python train.py --hidden_size=256 --rope_fraction=1.0 --bias="none" --init="uniform" --learning_rate=0.00225 --beta1=0.9 --max_grad_norm=1.0 --decay_shape="linear" --doc_mask=true --dataset="wikipedia_en"
Each number is 50 + 12 x the weight over its row's rms, rounded and kept within 0 to 99. Layers, rows and columns count from 0. The size before them is the row's rms in percent of the matrix's.

# layer 12 attention key, 256x256, rms 0.0779, rows 100-150, columns 64-127
113:47 59 44 59 61 32 68 63 55 56 55 49 44 41 48 59 32 51 37 49 53 41 38 47 55 35 70 42 42 33 47 55 54 58 51 59 64 43 44 57 51 52 38 52 28 52 49 38 52 67 41 51 65 58 54 62 72 43 44 31 65 63 13 61
117:56 63 37 54 64 27 44 52 65 57 29 72 47 43 35 40 60 62 34 38 25 59 53 56 30 58 30 49 55 54 41 48 70 59 37 51 35 73 28 59 23 52 60 52 48 37 52 41 58 37 48 56 54 30 46 62 55 63 60 56 55 61 49 52
115:41 71 47 39 69 46 44 70 60 37 42 58 37 52 47 54 49 35 45 45 31 58 52 44 44 52 40 45 62 59 58 56 60 44 53 41 23 60 26 52 41 67 44 42 44 34 28 43 47 51 34 48 42 50 50 71 42 63 70 58 54 62 64 41
110:56 46 45 51 66 49 63 50 58 39 74 62 70 38 52 46 33 56 51 56 53 59 42 61 61 35 55 59 50 48 56 33 69 59 46 53 51 57 49 58 56 49 43 58 43 30 57 37 43 58 38 45 46 37 48 39 57 47 39 29 46 58 34 39
110:56 62 57 40 28 74 29 54 30 58 40 27 51 50 54 38 34 49 70 53 49 41 53 42 57 61 59 57 49 29 37 70 64 53 58 44 45 61 76 53 53 53 54 64 50 58 42 67 49 32 58 65 60 65 38 44 49 47 58 25 59 33 60 42
104:48 50 49 54 52 53 65 25 36 45 73 62 42 46 55 50 37 52 47 61 76 50 61 53 58 32 45 76 48 39 36 54 47 53 57 71 24 59 67 40 66 62 36 24 49 52 78 41 40 67 45 39 35 53 42 34 83 51 49 53 38 71 55 57
108:48 37 54 87 43 59 53 26 34 54 38 53 53 55 58 50 25 48 50 55 55 68 48 53 53 56 34 54 55 55 32 27 61 75 33 47 38 61 64 54 60 53 50 54 45 35 17 54 52 19 48 45 58 49 48 41 61 52 31 43 39 34 72 39
115:58 57 48 54 57 26 57 52 47 91 46 52 38 54 47 26 52 38 51 44 52 46 52 28 45 48 65 36 31 34 69 47 38 49 46 52 29 40 30 43 56 39 43 68 38 59 40 55 50 55 59 54 43 36 48 52 43 42 61 66 53 45 45 47
113:48 49 36 73 54 52 58 35 55 51 68 51 38 32 52 52 57 64 65 53 80 55 35 28 49 33 72 35 50 49 47 47 34 60 50 69 65 24 56 48 66 67 54 40 48 63 58 47 58 67 21 57 40 69 57 33 54 36 25 48 52 47 32 59
112:43 36 57 45 39 38 39 33 50 40 32 45 59 31 43 69 58 42 53 55 44 44 70 67 73 58 55 48 30 67 54 44 54 55 37 31 27 39 33 46 43 50 39 44 36 46 33 71 33 47 60 64 37 58 54 40 32 62 54 70 57 47 75 47
111:40 57 48 49 51 49 51 42 51 54 54 43 49 40 40 39 36 21 86 52 80 65 39 20 47 50 65 61 54 57 45 56 49 50 46 57 63 40 69 57 68 41 36 39 60 47 26 60 42 31 60 55 47 67 60 42 40 34 57 41 55 80 59 52
102:51 37 48 67 55 35 48 39 54 62 35 59 46 60 64 45 51 29 49 39 63 75 43 40 35 55 41 70 79 59 36 32 44 64 36 56 12 32 43 23 37 56 50 46 50 45 40 44 58 48 60 48 62 44 57 67 44 56 33 50 50 60 49 44
098:52 43 63 13 53 53 60 50 72 58 63 38 51 58 41 57 52 40 41 56 63 36 53 62 43 39 32 62 34 55 53 41 43 30 58 62 60 66 58 44 34 46 61 53 64 68 69 38 54 62 50 47 39 53 47 63 25 39 46 43 37 49 50 48
120:41 43 57 28 55 47 52 28 47 60 67 24 52 68 56 26 48 44 56 56 51 53 57 74 35 53 29 65 48 42 52 58 40 39 57 51 74 55 39 42 54 46 69 41 74 62 70 42 45 55 64 57 37 41 54 61 56 64 45 54 64 61 56 44
103:47 33 54 40 47 48 46 65 58 44 45 47 72 53 57 41 66 59 56 53 68 56 51 55 37 40 76 62 34 47 52 33 65 82 64 65 64 56 50 47 44 40 50 54 66 53 77 70 48 49 51 34 84 37 55 56 31 33 46 49 52 47 70 73
102:34 62 58 53 65 19 70 36 57 57 56 40 46 48 61 42 46 60 56 41 66 70 50 41 42 45 42 59 50 48 56 44 31 45 59 74 72 39 39 74 53 48 59 45 63 68 58 58 52 67 57 49 42 59 45 56 62 35 48 46 50 52 15 44
106:49 37 51 49 59 50 56 49 61 41 56 52 43 57 56 63 48 53 56 64 60 76 46 33 51 43 41 42 57 59 51 47 60 53 50 55 66 48 61 64 62 41 48 29 38 57 50 52 52 33 75 32 60 62 60 37 44 47 54 42 45 48 58 64
106:62 65 39 71 31 66 30 27 43 58 36 26 48 44 69 64 43 31 63 45 52 52 44 39 70 65 55 35 46 37 35 55 47 47 29 50 45 34 53 57 73 56 42 38 31 40 47 68 49 42 57 66 31 67 45 41 60 50 70 43 64 60 46 50
104:48 47 70 53 39 83 59 33 34 57 54 41 55 58 46 58 38 38 58 66 30 24 33 46 46 49 48 61 54 50 49 75 47 44 76 57 79 56 58 50 39 42 63 54 57 45 45 40 58 79 38 68 23 52 28 34 56 69 45 46 54 47 63 49
110:42 50 44 66 41 36 33 69 48 66 47 66 20 54 53 55 66 43 41 23 47 45 25 50 77 42 50 46 46 43 48 49 48 50 32 37 35 53 40 37 67 33 40 52 47 51 40 59 60 51 34 45 34 43 66 53 38 56 58 36 56 52 54 45
119:55 25 48 58 41 67 43 54 38 27 41 39 59 58 40 44 46 67 47 49 36 37 54 55 45 50 46 60 61 29 71 54 44 43 76 49 46 42 41 33 49 67 63 51 51 26 43 54 54 42 22 48 71 40 29 73 62 62 51 45 64 58 20 73
110:43 46 37 26 55 19 81 55 59 23 64 61 63 60 46 40 54 62 51 49 63 55 63 61 45 38 53 77 53 65 66 23 50 50 51 59 31 34 28 48 41 59 60 42 59 23 45 47 53 44 60 27 63 27 49 62 42 56 48 51 33 51 61 36
113:50 41 42 68 64 53 75 41 58 36 64 65 70 50 54 40 32 66 70 49 52 48 56 45 45 53 47 51 46 63 53 55 68 61 45 54 57 57 41 33 62 48 50 25 50 39 37 37 45 49 49 25 53 59 47 36 52 66 41 38 60 51 58 48
125:48 30 47 37 36 63 46 39 47 49 70 51 61 54 68 47 76 50 57 43 45 52 56 49 40 64 43 49 61 76 44 62 60 54 56 32 32 48 51 39 60 60 64 22 82 42 51 46 68 72 61 64 47 34 49 54 70 62 55 56 36 57 62 33
110:45 39 58 24 64 33 66 46 66 36 70 60 64 67 46 44 49 60 39 57 60 51 63 76 42 33 33 65 18 60 42 49 54 61 54 43 49 52 42 62 51 47 48 47 64 51 76 42 52 58 55 45 64 34 45 49 39 58 40 54 45 49 54 41
116:54 57 49 60 59 59 70 46 38 75 45 30 52 39 57 24 42 33 63 36 67 58 46 12 47 44 47 48 61 45 72 57 34 45 63 72 60 49 39 23 48 43 46 60 46 72 58 55 58 54 61 55 28 36 30 63 46 35 33 44 51 59 51 40
106:39 60 57 50 49 38 45 45 47 49 60 30 58 61 51 42 58 43 44 65 57 65 37 29 49 49 43 54 72 53 47 56 42 51 55 50 68 04 62 49 66 51 58 56 54 52 63 55 58 55 49 65 81 50 37 41 41 38 43 55 49 47 06 46
112:39 14 50 64 33 79 50 74 43 43 36 22 51 51 62 60 42 52 56 48 40 47 36 55 57 55 52 34 59 46 47 48 56 46 61 39 61 52 61 31 55 62 55 62 45 52 59 51 51 45 46 59 52 43 38 50 79 59 40 51 66 41 38 54
143:44 53 69 40 57 58 53 39 66 61 43 38 35 45 54 36 51 45 68 53 46 60 35 45 39 39 47 78 31 23 59 42 54 45 43 60 51 63 50 41 55 67 75 37 50 40 50 48 52 47 45 80 52 54 59 64 46 41 55 53 37 56 37 53
081:73 54 39 60 40 58 45 57 46 31 59 53 63 39 41 47 50 44 29 46 45 50 65 72 65 41 60 51 67 41 34 64 37 51 58 66 47 60 56 56 70 38 30 34 50 63 54 56 68 71 66 38 49 22 63 28 39 50 39 48 50 53 70 52
083:78 41 47 53 51 56 47 55 57 46 57 46 75 51 34 58 76 22 42 62 33 68 42 56 45 31 47 34 58 37 35 77 41 65 74 54 38 56 51 50 57 45 39 40 61 51 59 48 71 69 57 62 41 45 53 37 47 37 50 50 28 48 55 46
080:36 52 67 42 67 48 52 47 57 46 40 46 36 58 41 28 38 57 85 48 49 48 55 46 36 42 49 61 47 42 73 26 61 47 22 44 53 40 39 56 36 59 60 60 55 48 43 64 46 41 50 62 52 56 42 69 60 47 46 48 53 54 33 50
080:38 52 81 51 55 57 56 35 60 57 45 41 22 43 45 34 43 59 74 57 39 50 38 45 41 57 51 67 27 38 55 35 69 50 38 58 37 57 40 48 54 68 76 42 61 32 56 57 48 48 62 63 45 60 59 64 56 25 46 55 41 61 39 46
105:37 48 36 53 53 51 74 59 40 72 60 49 39 67 39 50 43 45 62 74 67 42 52 34 22 52 65 61 47 79 72 48 47 51 50 56 69 39 37 32 36 83 61 52 47 50 64 51 61 46 36 55 28 53 53 50 37 51 64 58 57 64 51 64
087:63 57 21 57 39 36 46 57 39 32 71 65 73 60 36 59 37 43 30 42 57 51 54 57 44 53 34 42 66 61 47 60 29 50 54 26 49 44 53 48 40 39 32 59 49 56 45 56 50 55 55 32 39 39 48 44 56 56 52 44 48 46 65 35
098:69 61 52 52 47 52 43 54 54 50 61 64 83 57 54 57 67 58 61 77 55 29 51 46 61 51 43 49 55 62 35 63 42 55 62 45 51 46 63 43 53 52 27 31 36 40 26 41 40 58 66 43 43 48 40 49 60 38 38 33 48 41 62 50
105:56 49 56 62 47 65 31 53 58 41 55 51 65 61 68 46 60 63 63 81 55 29 49 41 59 47 46 36 68 48 52 70 30 50 64 53 47 35 48 59 50 42 51 24 54 52 41 37 47 76 55 47 55 52 37 50 61 47 49 42 42 42 68 32
084:36 46 40 46 55 53 50 53 38 58 69 70 61 71 42 49 49 64 44 63 68 49 54 40 34 49 58 44 50 65 61 43 46 68 40 75 33 26 51 29 48 45 26 70 56 66 61 62 39 46 49 40 47 40 52 35 58 71 54 49 60 67 54 61
105:58 49 54 43 67 42 56 47 44 35 60 45 55 45 61 66 56 61 61 55 63 65 52 57 62 57 45 38 48 41 44 37 47 58 45 64 35 37 58 55 44 54 56 37 44 48 72 39 64 42 48 63 32 63 39 48 65 57 44 46 39 43 45 20
103:57 63 61 59 58 49 50 45 64 55 50 52 39 59 42 37 48 45 52 54 47 77 26 32 59 57 43 43 77 41 76 71 56 79 58 48 41 33 50 59 59 38 34 38 71 38 37 57 64 54 57 43 53 38 32 55 56 33 53 45 31 51 69 43
092:51 57 54 42 48 41 60 53 54 75 47 65 72 72 67 50 60 51 43 48 66 44 36 29 38 19 67 49 57 50 53 56 34 51 64 49 72 39 56 48 56 50 57 71 43 67 55 52 66 52 46 54 55 59 52 44 44 39 54 50 50 44 44 51
099:68 61 46 37 32 49 35 74 60 35 71 64 65 71 47 42 68 60 61 26 51 34 54 71 69 40 52 52 39 28 37 64 58 37 63 38 54 54 57 50 57 58 51 56 48 42 35 76 49 42 42 86 56 61 53 61 51 41 54 58 47 43 44 34
099:60 43 40 57 42 58 49 49 37 29 35 37 27 71 41 69 70 35 40 56 26 47 39 67 44 68 59 44 62 27 53 51 46 64 48 48 24 64 37 48 45 49 48 72 53 42 68 68 59 63 47 36 51 46 35 62 46 51 37 39 68 51 83 42
101:49 45 50 53 41 54 50 55 65 41 35 54 57 54 67 52 47 49 43 52 37 44 36 43 58 62 76 48 43 41 45 56 30 32 49 52 42 40 56 31 57 45 47 46 51 63 28 78 62 64 42 44 60 44 47 47 46 52 59 40 40 48 38 77
095:55 52 46 73 48 58 32 53 52 48 51 37 58 39 46 40 60 51 48 48 70 50 55 57 66 34 53 37 58 32 37 50 43 48 53 68 40 53 54 67 55 53 40 56 55 67 44 40 52 41 51 72 43 52 67 49 52 58 48 46 63 36 53 60
084:64 48 59 59 69 53 40 49 53 44 73 34 38 62 56 52 25 50 37 35 56 46 58 56 44 36 51 44 51 12 26 63 80 42 64 49 72 46 38 55 74 40 47 43 35 51 61 64 45 53 54 52 67 64 28 25 43 46 36 42 59 32 51 48
088:33 38 35 56 55 72 49 37 48 49 45 35 49 36 57 35 57 37 52 58 20 66 32 42 48 78 69 32 50 66 50 55 33 45 42 49 34 38 44 44 46 60 66 51 52 49 32 36 47 49 51 34 48 54 64 40 57 82 48 42 46 55 40 55
091:24 44 50 63 69 61 51 59 65 38 28 57 70 43 39 51 44 48 55 63 42 43 62 38 65 67 55 58 36 61 59 46 32 45 56 60 61 46 30 56 60 57 53 63 19 34 43 59 58 46 32 43 79 54 43 45 54 30 55 59 43 43 65 65
100:61 79 45 65 47 67 42 39 39 50 53 33 44 46 49 67 49 40 48 41 42 61 40 28 42 51 60 58 66 46 57 76 55 58 48 53 40 37 55 38 60 38 42 62 31 51 50 39 39 49 45 41 63 39 49 46 38 34 63 35 52 74 58 62
095:43 31 37 56 65 57 56 55 43 56 48 41 64 51 26 49 49 55 62 67 62 72 55 66 58 69 51 44 50 58 50 34 63 32 38 55 51 46 48 74 71 52 28 46 56 59 28 56 54 01 44 42 42 43 41 58 50 70 45 46 62 54 42 75
099:36 60 58 55 73 60 49 51 59 59 52 48 45 64 46 21 40 54 65 59 52 34 49 48 57 36 54 52 45 37 52 49 52 58 54 45 30 60 45 55 66 50 46 30 27 55 44 44 48 39 40 53 60 49 66 51 47 39 49 33 68 53 54 23